python train.py --num_hidden_layers=9 --intermediate_size=512 --norm="rmsnorm" --norm_eps=1e-06 --rope_fraction=0.75 --parallel_block=false --init_std_qkv=0.0267 --optimizer="adamw" --beta1=0.95 --lr_head=0.00971 --warmup_steps=548 --decay_shape="linear" --batch_tokens=[8192, 16384]
Each number is 128 + 32 x the weight over its row's rms, rounded and kept within 0 to 255. Layers, rows and columns count from 0. The size above them is the row's rms in percent of the matrix's.

# layer 5 MLP up, 512x256, rms 0.0965, rows 308-360, columns 64-127
size [112  98 110 104  94  91 112  92  99  97  94 100  90  87  78 106 101  94 111 109  98  94 118 101 109 104 117 111 106 109 105 103  98  91 110 100  98 117  89  95 109  96  99 100  98 121  96 101  95  95 105 104  80]
[[132 122 102 153 146 118 176 134 140  41 134 122 158  64  70 138 123  87  99 155  86 105 124  78 178 114 136 117 126 221 101  55 108 132 151 160 119 205  93 176 158 153 108 130 117 171  80 143 127 170 115 129  77 160 142  99 148 146 162 132  68  87  70 131]
 [165  69 122 163  89 122 120  77 127  88 171 123 131 186 102  90 128 125 124 111  81 103 111 205 145 119 113 129  95 155 139 130 122 145  97  53 125 113 135 134 119 124  73 159 113 183 120 140 128  98 139  92 142 120 158 113 154 108 122 149 175 140 134  93]
 [119  80 175 127 152 128 140 140 100 180 140 138  99 157 126 113 172 146 152 117 107  66 131 183 148 134 104 150 157  85 139 130 152 138 112  97  87 142 114 136 118 145 163  67 184 167 176  80 160 121 145 108 111 145 105 155 151 108 130 107 146  87 136 201]
 [164 155 168 133 122 138  78 138 116 152 140 139 162 159  98 123 213 161 129 154 127  90 187  79 176 156 118 100 101  88  85 153 101 121  74  94  98 123 146 187 144 132 104 201 189 176 172  87 167 117 127 170 120 179 166 133 156 126 126 115  86 147 102 151]
 [ 63 104 140 136 173 112 125  77 115 161 108 116 140 185  96  79  93 139 154 137 153  87 110 123 206 180 116 150  99 146 129 111  84 117 147 111  98 236 119  85 143  98 119 141 172 155 128 167 133 145  88 154 135 138  98  82 188  87 156 133 109  81  80 131]
 [126 123 158 107 133  47 168 116 149  91 183  78 152 101 114 135 129 135 130 144 146  96 192 180 143 211 123 140 169 120  98  98 116 123  93 102 133 151 181 150  98 176 137 133 141 140 107 131 147 124 141 180 136 167 136 149 105 185 135 151 100  80  69  90]
 [125 102 125  71 130 115 191 175  60 100 123 104 149 160 102 124 123 109 146  81 131  91  86 168 133 132 147 124  93 109 142 146 118 102 140 154 154 136  76 135  71 167 125 157  92 146 123 126 162 139 199 116 115 125  99 158 136 151 131 158 105 129 145 129]
 [113 106 163 137 141 140 115 162  58  70 135 137  99 150 120 186 138 161 132  80 167 169 162 101 133 109 110  96 167 130 163 110  82 149 101 119 111 103  82 145 154 143  59  91 123  92 153 118 144  63 184 106 178 136 196 107 135 114 120 105  98 124 120 122]
 [ 74 126 159 110  96 130 115 122 132 118 113 106 181 187 149 115 183 110 119 168 115 135 168 134 150 121 130 110 166  85 167 116 143 151  99 128 168 168 149 156 146 165 144 119 163 140 119 147 178 105 164 107 166 191 148 121 134 156  82 128 161 164  88 157]
 [125 126 128  99 161 147 118 108 120 134  95 149 117 179  81 175 132 104  87 140  98 130 172 138 118 123 133 133 130 101  90 131 135 116 121 138 125 153  94 194 183 102 135  84 135 130 191 120 180  73 183 123 164 164 164  93 131 146  93 154 135 106 100  98]
 [ 90 127 142 133 118  34 127 174 124  57 137 155 175 133 113  62 130  83 144 103 122 144  70 113 155 151  66 177 107 141 100 131  74 104 107  96 126 103 101 143  38  85 107 122 121  68  83 156 142 118 163 132 127 142 136  97 125 170  63 134 129 141 141 104]
 [125 152 123 126 161 176 204 164  40 117 127  49 106  83 146 168 110 105 121 129  87 153 152 169 156 114 151 144 146 135  94  89 142 160 139 144 130 102  72 128 166  80 133  89 160 134 205 125 114 109 159  88 117 125  74  90 127 143  94  95 142 144 133 157]
 [150 126 171 146 118 121 158 137 114 131 178 139 121 166 133  63 116 148 159 138 138  56 140 123 138 177 121 148 108 144 105 116  96 121  86 157 173 130 147 159 114 192 133  73 142 189 142  74 159 144  98  72 119 159 107 128 218 123 114 165 136  68 163 100]
 [ 95 117 124 110  89  58 123 106 118 150 136 119 150 106  99  78 113  68 139 142  91 118 112  86 140 162  90 116 133 127 148 119 163 110 135 112 149 148 124  86  93 138 161 122  74  97  79  97 129 117 138 113 168 127 110  98 167 163 108 176  77 107 116  83]
 [132  62 123 105  52  70  58  99 148 127 134 115 160 177 142  76 133 109 142 180 158  71 189  51 145 109  68 133 155 165 171 143  99 158  82  97 110 133 142  56  92 176 180 167 200 186 144  92 153 158 125  66 157 153 146 168 157 144  79 168  83  89 132 133]
 [ 98 118 125 104 130 135 137 102  83  37 162 151 115  87  77 169 171 159  94 128 148  91 155 110 157 165 159 113 133 147 141 126 145 125 119 119 135 186 105 154 167 145 158 104 178 128 175 160 161  97 114 150 186 157  84 120 146 137 131 155  74  99 135 112]
 [113 135 178 129 145 152 106 184 136 138 203 111  84 162  86  96 143 150 115  93 123  96 167 143 177 131 152 172 140 140 113 152 132 163  54 114 113 152  96 129 112  95 182  77 198 146 151 125 111 142 151 108 113 149 154 106 171 157  93 176 125 101 148 117]
 [134 127 160 127 116 138 146 117 131 154 206 147 116 171 143 115 168  72 144 129  85  83 148  80 148 141 114 159 154 108 173 145 140 117  53 119 109 147 144 165 124  70 129  74 138 136 111 129 158 125 134 103 127 191 156 156  93 203 107 166 176 151 128 147]
 [149 119 131 133  79 144 157 137 173 139 124 117 103  97  89  88 146 123 189 107 142 162  85 163 107 162 154 140 107 170  64 119  93 107 101 129 148 117 108 121  48 182 134 114 113  93 135  87 165  84 139  52  88 149  99 181 128 117 119  86 128  86 120 188]
 [115 117 123 139 148  62 123 130 134 112 109 108 147 117 150  89 124  68 169 153 137  80 191 161 189 172 105 169 129 119 168 173 113 124 149 154 165 137 158 139  73  88 118 130 128 119 116 129 116 173 173 123 127 183 163 118 119 157 123 124 128  58  74 138]
 [125 108 136 157  80 128 188 112 123 135 118 118 106 174  95 115 190 143  88 104 105 178 158 161 115 111 134 118  90 165 131 105 124 139 108 107 114 102 152 149 109 133 156 122  88 142 125 187 147 108 110 138 121 135 106 152 135 135 169 170 115 143 150 139]
 [ 54 127 101  81 116  85 154 163 117 164 176 109 156 147 123 118 104  51 164 138 145 102 151  74 136 173 102  91 123 139 107 125 187 135 111 133 126 121 168 136 150 161 198 123 182 201 120 106 164 171 113 107 169 101 124 142 186 122  85 160  95 124 110  93]
 [159 105 187 142 113 160 136 121 120 162 123 121 113 135  89 159 149 126 143 173 122 112 115 102 134 116 124 167 128  85  97  84 109  70 100 128 113 142 131 146 148 179 148 104 121 163 127 133 133 142 169 102 118  86 142 116 160 169  97 135  86 119  67  89]
 [188 116 215 146 102 133 126 118 128 142 144  76 121 162  69  97 163 117 142 128 115  75 154 132 174 147 109 121 116 109  75 133  99 130 103 137 133 157  87 109 136 107  94 124 170 105 147 217 104 111 139 132 133 100  94  74 170 126 107 155 146 106  64  93]
 [ 97 106 104 121 111 108  93 123  77 115 168  72  90 101  66 122 140 136 133 170 118 108 124 109 142 137 119 134  74 159 102  63 105 140  78  80 153 150 148 181 189 133 168 180 102 128 104  43 100  69 117 115 139 155 108 101 197 175 111 111  78 103  95  71]
 [ 64 125 151 127 157 131 141 105 106 120 112 158  52 135 138 136 139 150 147 147 203  44  93 118 150 192 133  95 169 160 135  95 139 123 148 113 145 158 129 133 118 153 125 136 118 161 144 151 144 150 130 141 160 189  99 128 108 160 129 148 148  83  65  62]
 [130 102 130 129 120  82  71  96  32 110 110  93  78 156 117 125 182 152 126 178 132 143  58 144 130 136 118 106 131 162  90 116 119  63  87 159 136  91 150  89  53 173 131 101  93 169 153  98  88  59 161 131 165 118  92 133 127 135 108  61  90 152 135 105]
 [165 128 134 156  70 118  61  97 102 103 111 129 177 127  98 147 136 186 116 156 130  71 143 189 112 116 165 119 117 148  60  79 141 106 118 110  96 117 146 131 126  81 160 117  90 199  99  79 111 114 127 135 107 118  58 132 118 105  96 163 129 151 136  91]
 [166 144 114 161 113 116 170 125 124 118 129 144 105 133  62 112 170 148 182 108 150 149  56  99 130 130 134 165 124  86 117 133 101  91 125 146 162 124 115  71 115 107 116  92 114 139 140 112 164  66 199 107 165  85 108 127 152 125 123  82 128 110 103 106]
 [142  87 111 126 145 165 123  85  42 132 149  82  89 139  88 142 101 135  75 215 133  77 154 101 226 114 104 127 122 178 119 122 123 135 106 122 100  96 135  98 105 113  71 135 120 190 173 133  99  80 137 111 119 122  99 129 173 120 176 127  86 151 161  96]
 [ 66 109 110 133 109  95 113  84  81  95  58 119 107 119 133  93 147 121  78 167 178 134 116 108 180 107 121 167 140 131 151 122 131 130  89 117 151 156 106 148 111 165 106  96  93 157  76 133 111 120 103 139 133 131 124 101 121 104 148  84  94 137 146 139]
 [ 91   5 179 138 105 141  65 150  85 119 140 152 166 201  69 128 120 147 134 115 101 151 130 107 131 169 157 143 123 132  91  96 138  97 116  71 130 101 166 115  37  92  71  89 120 105 125 174 176 106 111 108 171 124 120 143 134 128 117 138 134 183 143 139]
 [142 103 169 141 145  94 114 108 152 104 154 164 126 120 131  62  90 119 111 148 111 115 170 187  84 159 118 168 148 144 124  86 144 103 133 126 130 164  76 144 126  66 179  94 147 110 100 180 117  32 143 124  75 130 128 129 126 163 145 153 165 128 118 156]
 [110 120 130 125  37 102  97 116 143 143 118 111 155 146 116  98 152  69 154 117  88 114 160 116 142 118 135 152 143 128 134  89  77 160 143 176 120 152 106 198  98  97 106 176 110 126 178 176 139 110 127 153 117 161  79 112 128 173 100 125  92 129  84 173]
 [ 67 127 130 124 138  95 161 106 100 118 141 157 147 168  80 128 123  82 164 110 152 145  97  72 199 231 126 215 183 108 134 112 106 130 124  97 143 140 113 186 160 120 111 121 125  57  77 212 144 120 128 129  76 104 117 150 179 125 123 133 155 106 122 176]
 [161  76 149 161 147 150 136 113 111 119 195 122 129 109  12 126 156 131 149 113  87 157 123 112  95 143 107 113 157 138 123  92 167 106 136 151 165 173 119 110 127 129 136 143 109  66  68 161 137 120 145  89 112 121 163  82 160 151 102 158 153 122  56  97]
 [140  99 166 139  84 105 145 125 154 140 128 129 104 155  62 100 175 110 120 187  79 120  87 129  79 133 148 137 153 103  98  92 122  86 146 180 137 161 139 117 126 169 104 119  90  39 131 101 144  96 159  99 115 118 163 121 156 142 118  98 121 127 153 148]
 [ 80  71 131 125 152 111 127 154 114 142 144 101 131 120 135  78 119 163 120 131 121 145 111  93 110 132 118 122 148 193  97  91  94 150  98 163 133 102 131 157 108 145 158  99  99  64 120 100 146 118 134 157 124 108  75  98  78 124  89 175 158 102 109 164]
 [132 112 103  85 134  77 136 188 139 169  85 114 182 113 119 154 104 135 107 117 132  42 128 124 135  87 140 172 144 115 129 111 161 120  78  87 119  93  86 148  93 161 136 150 126 114 104 153 153 127 122 103 160  43 115 119 145 145  87 115 117 115 126  89]
 [131  96 169  82 107  76 115 120 160  49 144 145 176 202 139  63 146 132 146 104  97 151 106 165 153 165 180 146 103  81 124  51 150  57 177 123 116 104 119 126 107 131 167 109 109 123  97 141 172 179 160  66 174 137 143  96 114 222  73  56 147 102 107 167]
 [112 125  60  93  94 153 134  73 158  60  90  69  91 170 100  95 151 123 115 166 156 113 170 121 188 138 125 190  92 169 173  92  90 133 114 130 132 138 173 132 158 122 175 157 111 169 129 179  74 117  79 156 132 165  87 125 174 129 132 151  40  76 101 125]
 [ 76 135 162  56  99 120 155  76  94 174 124 124 116 124 144  99 188  63 129 147 163 114 155 115 141 136 185 105 124 125 181  96 126 165 136 166 115 204  28 131 118 139 178  91 208 165 153 140 125  83 111 136 109 156 129 133 128 154 121 126 120  98 135 195]
 [129  45 162 136 100 103  87 171 123 140 149 147 183 130 133  98  94  77 154 134 120  71  96 142 102 121 106 142 113 149  68  50  86  93 103 148 146 161  95  86 124 151  96 124 125 120  76 108 158 137 154  69  71 144 103 137 139 171 126  80 135 127 126 184]
 [131  94 188 123 149 168  77 185  86 113 183 132  97 153 101 123 155 110 126 139 111 117 134  83 132 104  76 129 121 168  81 172 111 112 136 115 133  69  43  58 145 166 147  96 158  41 190 119 146 137 153 102 123 103 124  34  86 131 144 161 140 123 114 126]
 [ 76  62 140 138 103  33 153  79 133  85 102 141 160 118  77  86 118  86 165 125 143  89 148  82 118 173 120 183  91 116 120 111 113 109  91 107 157 154 116 128  95 156 127 149 133 113 107 215  97 149 153  93 124 152 144 115 150 157 121 119 119 117  93 118]
 [146 123 176 126 162  98 219 120 124 160 103 111  89 128 144 139 125 173 136 116 134 113 159 124 121 184 113 113 143 149 118  66 138 101  63 145 131 196 107 174 118 136 150 130 121  75 142 101 124   5 116  85 139 181 127 104 136 132 176 109 136 118 173 159]
 [104  85 104 146 154 132 153 109 148  57 131 151 131  65  44 126 176 111  89 135 115  31 116 112 164 169 118 140 123  84 108  89 157 158 155 126 114 176 113 161 138 141 153 146  94 186 105 152 122 197  87 142 150 132 122  91 143 130 150 114 140 137  92 158]
 [ 92 123 163  87 143  96  71 102  80  95  79 164  94 138 134 153 170  48 176  71 134  45 147 152 147 146 133 192 154 102 132 113 123 101 146 109 118 110  94 137  79  86 104  86 103  88 160 125 139  94 130 100 107 166 108  70 142 108 128  92 144 111 140 101]
 [115 119 132 141 134 147  95  94  81 139 131 130 138 165 159 143 123 151 164  91 138  36 164 136 154 120 105 178 161 125 144 116 128 104 148 135 174 156 154  96 156 145 132 122 108 143 155 138 139 107 103 102 158 114 166 156 128 124 108 143 134 103  68  83]
 [154 125 133  74 108 127 219 153 133  94 136  39 122 156 151 114  94 160 113 140  93  48  94 152 143 148 119 144 166 120 166 113 156 129 145  91  48 115 198 134 164 107 116 132 109 142 104 129 113  88 100 129 104  91 150 134 136 193 104 159 148 112 101 139]
 [121 115 103 103 105 147  81 118  83 115 166 130 157  70 120 106 141 139 126 165  92 133 114 102 123 150 109 130  70 163  64  44  76 128  89 108 115 136 126 188 111 171 150 179 161 184 116 152 140  77 129 146 135 113 161 139 118 130 160 119  63 166  56 128]
 [115 109 131 141 137 185 194 130 129 135 114 108 103 122  63 163 149 139 105 153 138 136 134 123 129 141  89 133 135 142 115 126 224 122 111 151 103 101 115 150 134 167 111  65 113 122 159  97 151 147 162 137 119 172 134 154 164 139 111 132  79  98 114 183]
 [156 114 152 130 112  27 139 141 117 133  78 143 191 146 116  96 116  85 167 136 168 131 172  91 111 203 101 105 182 122 119 140  73 166  56  84 145 114 143 109 134 173 143 137 158 123 129 119 187 116 101  80 101  80 126 164 139 129 130 154 159  91 130 105]]
# layer 5 MLP down (transposed), 512x256, rms 0.0881, rows 308-359, columns 64-127
size [113 100 106 105  96  95 107  96  97 100  97 101  95  89  85 110 103  95 107  99 106  94 113 101 110 104 114 109 105 110 102 103  98  91 107 102 101 112  92  99 118  97  98 100  99 118 100 104  98  96 105 103]
[[104  77  79 169 151 148 109 119 123  83 110 132 142  92 119 159 142  99  90  93 126 150 168 110 111  24 123 143 137 153  68 135 102 114  84 137 110 130 140 181 114 133  91 117 131 139 143 158 159 158 138 149  91 114  88  98 155 129 153 141  85  43 119 191]
 [110 152 116 134 151 149 112 122 137 126 130 133 107 112 201 150 105 110 165 128 121  77 119  97 138  66 107 120 102 105  87 142 149 104 164 163 162  61 127 127  96 154 114  90 146  91  90 179 134  70 159 134 177 112 149 122 115 151 168  81 145 141 155  95]
 [ 96 190 119 101 122 111 154 139  81 158  83 166 117 151 190 166 121 210 149  89 114  99 186 133  98 104 119 155  91  96 171 135 141 129 157 119  98 136 130 106 153  96 132 108 127 140 101  89 164 169  74 129 153  53 140 151 157  50  94 177 180 131 201  72]
 [140  98 123 125 102  43 161 109 135 179 186 235 111  82 101 136 139  87 180 157 138  85 146 165 114 194 145 172 110  87 101 127 113 171 104  66 156  95  76 127 113  76 120 154 111 173 129 120 141 166 127 148 129 120 135 156 171 166 119 153 114 141 180 155]
 [115 172 110 124 152 148 129 122 149 156 133 148 129 143 139 151 182 114 122 127 132  97 132 138  57 140 135 116  34  99  83 182 145  71 163 114 133 142 164  68  99 129  99 111 104 132 152 204 157 154  47 180 105 154 115 131 146 105 107 190 124 108 131  93]
 [106  72 120 164 143 185  94 113  98 150 141 108 122 101 133  78 119 160 125 113 140 123  76 132  90  91 119  43 126  73 112 130 125 133 132 124 125  86 166 119 146 146 109  75 122 128 117 124 163 150 159  49 116 149 102 123  55 132  84 157 118 148 164  86]
 [ 81 109 114  96 105  97 135 150 127 136 147 135 101 125 135 140 147  96  97 114 112 154  83 127  91 165 196 138  81 138 136 169 138 145 144 181 120 110  87 101 151 140 154 139 161 119 156 115 112 101 128 134 174   6 128 159 120 134 155 171 147 131 142 160]
 [155  99 119 143 168 183 131 133 138 140 155  96 122 165 129  92 146  73 146  90  87 142  74  92 115 115  98 108 103 180 118 177 164 171 125 133 145 117  95 103 131 121 170 178 164 141 150 125 137 135 127 143  97 133 134  99  70 106  56 157 167 107  90  88]
 [ 73  79 136 140 112 102 103  90 118 148 105  93 159 167 254 122 124  84  86 121 160 156 154 145 150 118 118 132  92 124 210 104  96 186  90 141  92 104 159 121 192 110 123 123  89 167 135 108  89 115 152 153 107 182 109 102 119 138 118  68 106 163 115 118]
 [130 128 169 194 171 133 121 138  66 193 141  91 150 158 104 172  82  85 116  91  72 206 173 138 116 159 147 146 104 147  78 118 136 120 149 134 124 103 126 137 156 191 124 155 132  94 133 159 137 121 168 130 115  85 135 145 104 103 130 129 156 112  75 122]
 [109 103 108 109 126 120 134 247 102 142 106  75  97  98 110 132 149 161 145 173 161 150 119 118 116 129 173 147  62 119  82 137  88 127 143 185  94  99 120 142 156 166 141  87 117  51 138 154 139 124 135  97 119  72 118 153 144 126  98 118  73 105  22 163]
 [193 121 112 137 108  80  81 174 115 140 160 179 165 148 139 152 136 118  99 124  67 100 129  70 124 120 140 141 119 114  73  98  97 135 142 175 171 121 176  86 110 102  88 145 112 153 118 174 113  80  88 146 126  92 139 122 113 106 164 165  85 141 168 193]
 [163  94  90 122  71 116 126 147 160 160  79 105 156 129 155  73 101 114 131 108 124 124 101 115 125  58 157 172  56 163  63 132 132 130 134 146 170 126 173 123 126 112 117 181 116 143  84 130 115 124 167 136 108 111 180 117 123 120 168  85  98 113  98 118]
 [137 110 132 168 119 188 134 176  90 141 117 166 158 110  76 114  80 139 102 143  93 229 175 161 157 155 140 133 168 162 125 133 132 121  64 162 117 136 144 108 121 140  68 145 143 148 109 157 130 130 147  56 126 147 138 144 106  88 141 116 108 132 107 149]
 [108 194 191 127 150 163 163 132 144 128 115  77 160 105 135 123 166  99 140  87 144 111  79 126  88 143 133  72  94  86 106 122 121  61 107  85 151 234 160 142 113  92 114 114 129 159  56 120 124 112 178 137 115 146 174 159 157 133 128 108 133 137 109 143]
 [158 116 116 179 139 179 144  80 155 136 170 172 103 159 168 133  97 149 184  65 219 180  85 151 194  94 168 115 115  93 125 158 201 159  91 108 172 127 145 190  89 167 119 166  99 182 151 133 152 148 130 165 171 149 155 152  94 113 108 171 115 134 172 150]
 [ 72 112 154 107 178 103 127  66  92 115  88 100 114 171 116 126 145 107 161 118 124 107  75 112 125 130 138  39  54  83 112 147 128 128  88 113 140 107 131 168 129 102 126 120 128 166 158  96 147 129  79 149 113  93 106 131  80 111  55 174 157 132 164  86]
 [ 85 180 119 190 134 151 110  92 148 133 119 137 106  71 165 101 174 167 127  96 179 135 104 116 102  95 113 119 147 130 153 106 128 107  86 118 100 100 101 165 147  70 195 113 176 108 114 130 119  96 100 110 139 141  98 144 147  99 147  59 100 114 192 128]
 [133  98 130  87 117  91 143  98 132 156 125 179  98 103 138 111 124  95 166 164 149 145 108 153 125  91 132 115 145 131 188 138 180  99 165  74 151 129 128 154 115 165 179 145 127  75 142  89 132 132  97 100 129 134 147 136  96 191  92 143 129 179 169 187]
 [106 128 167 133 227 135  65  67 144 130  82 144 114 161 114 167 111  87 161 147  90 148 131  85 159 157 153 125 152 133  88  79  87 207 163 103 163 115 123 106 138 141 109 135 146 141 119 162 129 110 145 108 133 165 122 170 173 144 175 123 116 118 112 169]
 [129  76  98 122 108 116 191 110 119 113  58  95 175  43 147 103 127 162  37 114 199 180 137 105 118  65 187 170 115 126 168 112 116 130 129 139 138 168 149  83  93 149 174 116 135 108 156 129 122 142  96 182 117 133  95 160 105  90 159 146 121  94 195  81]
 [ 80 131 154 152 131 124 180 153 184 152 121 140 133  86 125 101 152  38 204 135 128 141 166 133 114  89 120 109 120 116 123  96 159 122 136 106 145 154  93 143 162 129 113 134  77  45 164 202 106 146 126 119 170 107 146 126 189 149  98  96  95 138 161 143]
 [144 154 173  88  97 130 109 130 164 138 148 138  79 193 144 122 124  72 162 145 171  97 112 115  82 134 152 135 144  98 167 120  98 158 103  82 137 156 135 121 142  89  76 154 148 161  80 121  94 140 116 166 170 138 144 128  60 165 143  96 129 169  88  83]
 [164 113 178  98 196 151 129 107 111 127 114 117 154 222 135 133 164  51 110 120 100  58 154 128 156 175 122 109  94  85 152 169 120 102 129 117 136 141 191 129 122 122 164 108 142 117 138 144 156 128  58 131 115 142 159 108 140 133  78 117 116 168 114 105]
 [121 115 100 126 122 198 151 130 170 175 130 126 109 140 132 150 121 181  83 158 142  93 131 116 184  99  98 181 154 157 121 148 126 151  81  58 109 142 177 189 163  88 108 161  97 153  87 114 148 153  70 119 185 150 101 186 145 154 111 108 143 126 165 154]
 [ 41 157 128 170 154  92 101 143 161 154  90 144  84 140 169 137 124 121 186  61 147 134 102 152  91 125 182 150 138 113 110 143 152 140 114  74 193 146  96 124 169 151 107 138 107 153 171 122 130 129 141 167 177 114 202 126  77 110 106  88 178 146 102 132]
 [178 130 120 166 135  40 161 104 165  95 123 102  77 105 162 167 135 128 181 146 120 132 177  85  92 154 120 124 105 127 152 161 112 121 142  90 110  81 108  86 144 109 138 130 121 159 205 128 129 135 125 148 140 128 178 192 112  86 182  89 116 118 167 130]
 [152 140 152 110 100 157  99 118 131 104 115 108 114 187 155 136 165 208 146 131 156 107  99 167  49  94 121 128  85 100 140 139 139 170 116 103 142  80 148 166 148 104 123 153 117 113 158  99 113 114  64 118 168 138  97 116 133 145 117 118 134 125 103  73]
 [116 108  99 119  92 126 111  91 105 113 120 154 144  67 108 110 157 146 157 131  96 163 123 143 159  90 170 203 162 143 139 152 132 143 172  93 171 142  86  99  92 126 147 122 145 101  89  92 128  88 141 149 161 145  97 105 179  48 138 115 103 166 157 169]
 [142 153  78  94 121 130 202 120  95  94 119 148 121  86 118 126 123 104  61 169 119  82 169  83 186 111 101 153 159 121 137  76 108 173 136 111 113 116 129 134 156 110 132 170 144 175 163 103  92 221 140  99 105 131 207  86  82  81  91 142 109 159 168 113]
 [126 130  58 127 174  90 138 132 125 108  72 143 154 140 170  65 139 108 149 139 161 143 148 114  89 109 130 227 142 128 130 140 162 122 129 127 129  82 108 141 109 148 139 109  94 152 141 123 149 172  97 145 114 117 165  91  48  70 104 129 122 121 143 124]
 [139  92 115  83  66 132  54 116 135 122 113 141 159 140  94 164  98  76 126 170 129 144 180 104 115 122 179 152  83 128 135 127 136 145 152 106 159 122 127 147 123 102  99 175  79 128  90 158 151  98  57 115 142 110 148 145 137 139  92 104 121  74  92 151]
 [136 198 146 140 147 105 142 167 140 127 106 111 126 118 144  94 110 164 171  86 134 112 152 158 180  90 106 162 143 206 144 114 155 105 126 123 118 165 106 136 152 115 143 110 169  78 144 152 156 133 159  82 155 186  70 118 134  97 133 151 147 115 116 154]
 [124 137 133 139 117 113 118 143 125 123 144 112 101 146  71 143 167  91 130  84 111 134 160 176  58 110 113 194 186 195  87 139  65 101 142 154 120 148 206  83 132  99  95 146 150  86  77 121 148  91 133 108 155  40  70 169 144 103 152 145 132 151 135 102]
 [115  79 131  97 142 131  97 101 166 160  84 153 158 139 122 107 169  66 122  94 143 115  78  80 143 139 160 109 124 123 116 132 105 133 120 102 206 110 129 140  80 128  95 158 101 145 108 203 150 128 125  88 105  62 111 199 188 148 143 157 166 157 188 175]
 [125 145 120  99 102 135 158 138 141 120 161 145  85 147 104 161 164 154 156 104 199 150 121  71 138 200  75 109 117  96 204  89 120 153 121 127 157 159 124  88 123 158 113 151 111 152 134 120 152 105  79 218 113 121  94 192 115 129 127 125 169 196 123  87]
 [184 150  76 136 138 115 119  98 119 144 127 111  81 144 106 161 158 197 115 140 115 185 165 135  83 135 139 116 112 137 166 135 163 144 133 142 133 115 196  84 137 156 101 177 122 113 179  92 104 149 130 116  81  91 175  60  98 137 136 107 117 113 147 144]
 [136 110  83  77 118 154 138 121  78 175 122 116 114  82 187  74 133 154 131  91 161 134 182  59 108 126 109  82  90 109 189 128 176 125 179 126 157 102 105 177 112  95 159 114 115  90  83 145 155 124 138 141 185 112 147 102 138 131  98 109 142 122  72 157]
 [134 143 167 162 128 126 134 109 135 148 112 129 155 112 182 176 149 133  97 102 119 140  54  90 137 132  96  59  91 121 140 113 169 131 178 118 124 145 131 137 132 167 143 135 121  80 105 151 130  88 161 137 120 129 164 146 131 125 152 134 115 135 156 167]
 [ 98 124  97  55 142  70 165  91 125  99 146  84 140  94 224 189 134 149  95 115  81 145 131 143 121 120 132  73 123  84 163 110 146 145 150 177 191 163 149 124  68 129 128 116  82 137 157 115 114 158 159  94 165 102 109 135 103 106 115 145 203 187 161 111]
 [124 140 134 161 151 165 114 161 120 148 123 102 132 164 129  93 162  86 160 176 179 163 129  72  97 131 124 176 167 112 110 167 128  93  69 144 169  67 142 133 143 136 151 178 126 162  91 143 139 106 139 107 142 117 130 142 106  82  88 201 130 143 157  50]
 [ 59 143 133 161 139 116 129 200 181 145  87  57 135  96 151 176 103 101 121 174 162 160 145 111 149  90 124 119 172 145 163 141 149 109  98 131 126  92 102 136 194  99  64 121 112 166 111 128 114 143 172  89 133 198 122 122  75 141  67  85 146 180  41 148]
 [127 117  79 139 120 138 129 121 163 138 138 129  91 128 151 129 155  60 125 141 198 130 125 134 109  95 115  74 100 103 130 113  84 182  82 186 108 126 125 126 129  98  93 175 149 163  93 138 141 114 128 169 126 111 127 131 125 120 156 152 116 177 145 105]
 [129 163 126  92 145 101 117 152 182 124 191 104  91 139  80 139 168 110 166  99 184  97 125  90 105 231 117  65 186  71 147 116 142 145 109 125 124  93 137 136 138 176 136 170 118 140 129  84 140 142 128 137  90 112 151 125 154 104 114 120 128 136 118 169]
 [187 133 116 174  94 106 169 151  89 124 135  90 202 147  86 136 129  95 145 159 114 100 113 113 150 176  99 140 126 166  75  94  70  86 120  93 143 134 118 177 165 175 120 100 144 117 176 113 117  71 160 132 151 134 160 106 172  86 131 142  97 144  95 145]
 [102  81  92 172 156 167 118  89 124 118 120 129 129 151  87 109 107 163 150 180  63 129 101  84  82 102 137 123 132 126  85 153 178 129 120 170  88 200  94 158 129 147  79 126 124 148 133 109 114 109 142 115 116  85 138 167 156 113 167 100 126 129 120 101]
 [167 135 115 127 137 129 171 107 164  91 128 136  67  83 114 180  71 132 102 230 161 120 147 114 147 112 173 127 114 178 139 121 107 157 161  86 119 112 114  93 138 114 164 127 144 144 155 172  95  94 169 124 136 133 141 146 162 115 147  73 156 147 161 143]
 [123 129 181  53 155 130 117 107 101 144  97 111 145 109 146 134 122 139 145 105 156 130 199 134 128 202 143 186 133 120 113 142 115 129 180 139 100 101  43  84 110 116 118 156 143  72 115 188 140 182  95 117 174 134 149  62 112 113 170  96 161  85  68 156]
 [143 114 138 171  53  87 114 103 139 149 156 110 187 145 209 137 170 112  94 129 140 106  99 116  68  83  83 101 123 134 123  69 146 116 142 158 123 156  85 128 173 134 116 101 140 152 105 127 106  96 102 172 149 130 131 157 132 103 167 179 176 106 140 130]
 [114 152 185 123 173 127 179 205 133 103 116 132 152 146 187 132 112 119  89  70  40 153  40 154 107  82 134 123 161 105 116 126 137 121 160 139 157 154 126 171 139 119 123 148 114  68 153 100 107 137 117 187 131  64 114 106 144 145 164 140 192 130  95 146]
 [152 129  72  86 142  99 118 116 194 127 117 116 164  56 110 135 100 131 106 184  76  98  90 133  91 131 108 151 125 127 113 133  64 120 130 126 144 107 123 160 106 114 187 100 158 131 174 150 122 104 200 140 162 108 157 131 121 133 191 100 124 159  79 112]
 [132 134 151 146  76 145 110  94 138 105 115 112 172 117 137  98  88 157 101 157 101 122 129 112  89 125 121 121  87 172  79 197 192 101 140 138  93 132 171 167 107 233 114 127  95 172 142 103  99 108 154 105 134 119  96 157 131 107 114 132  77  83 152 171]]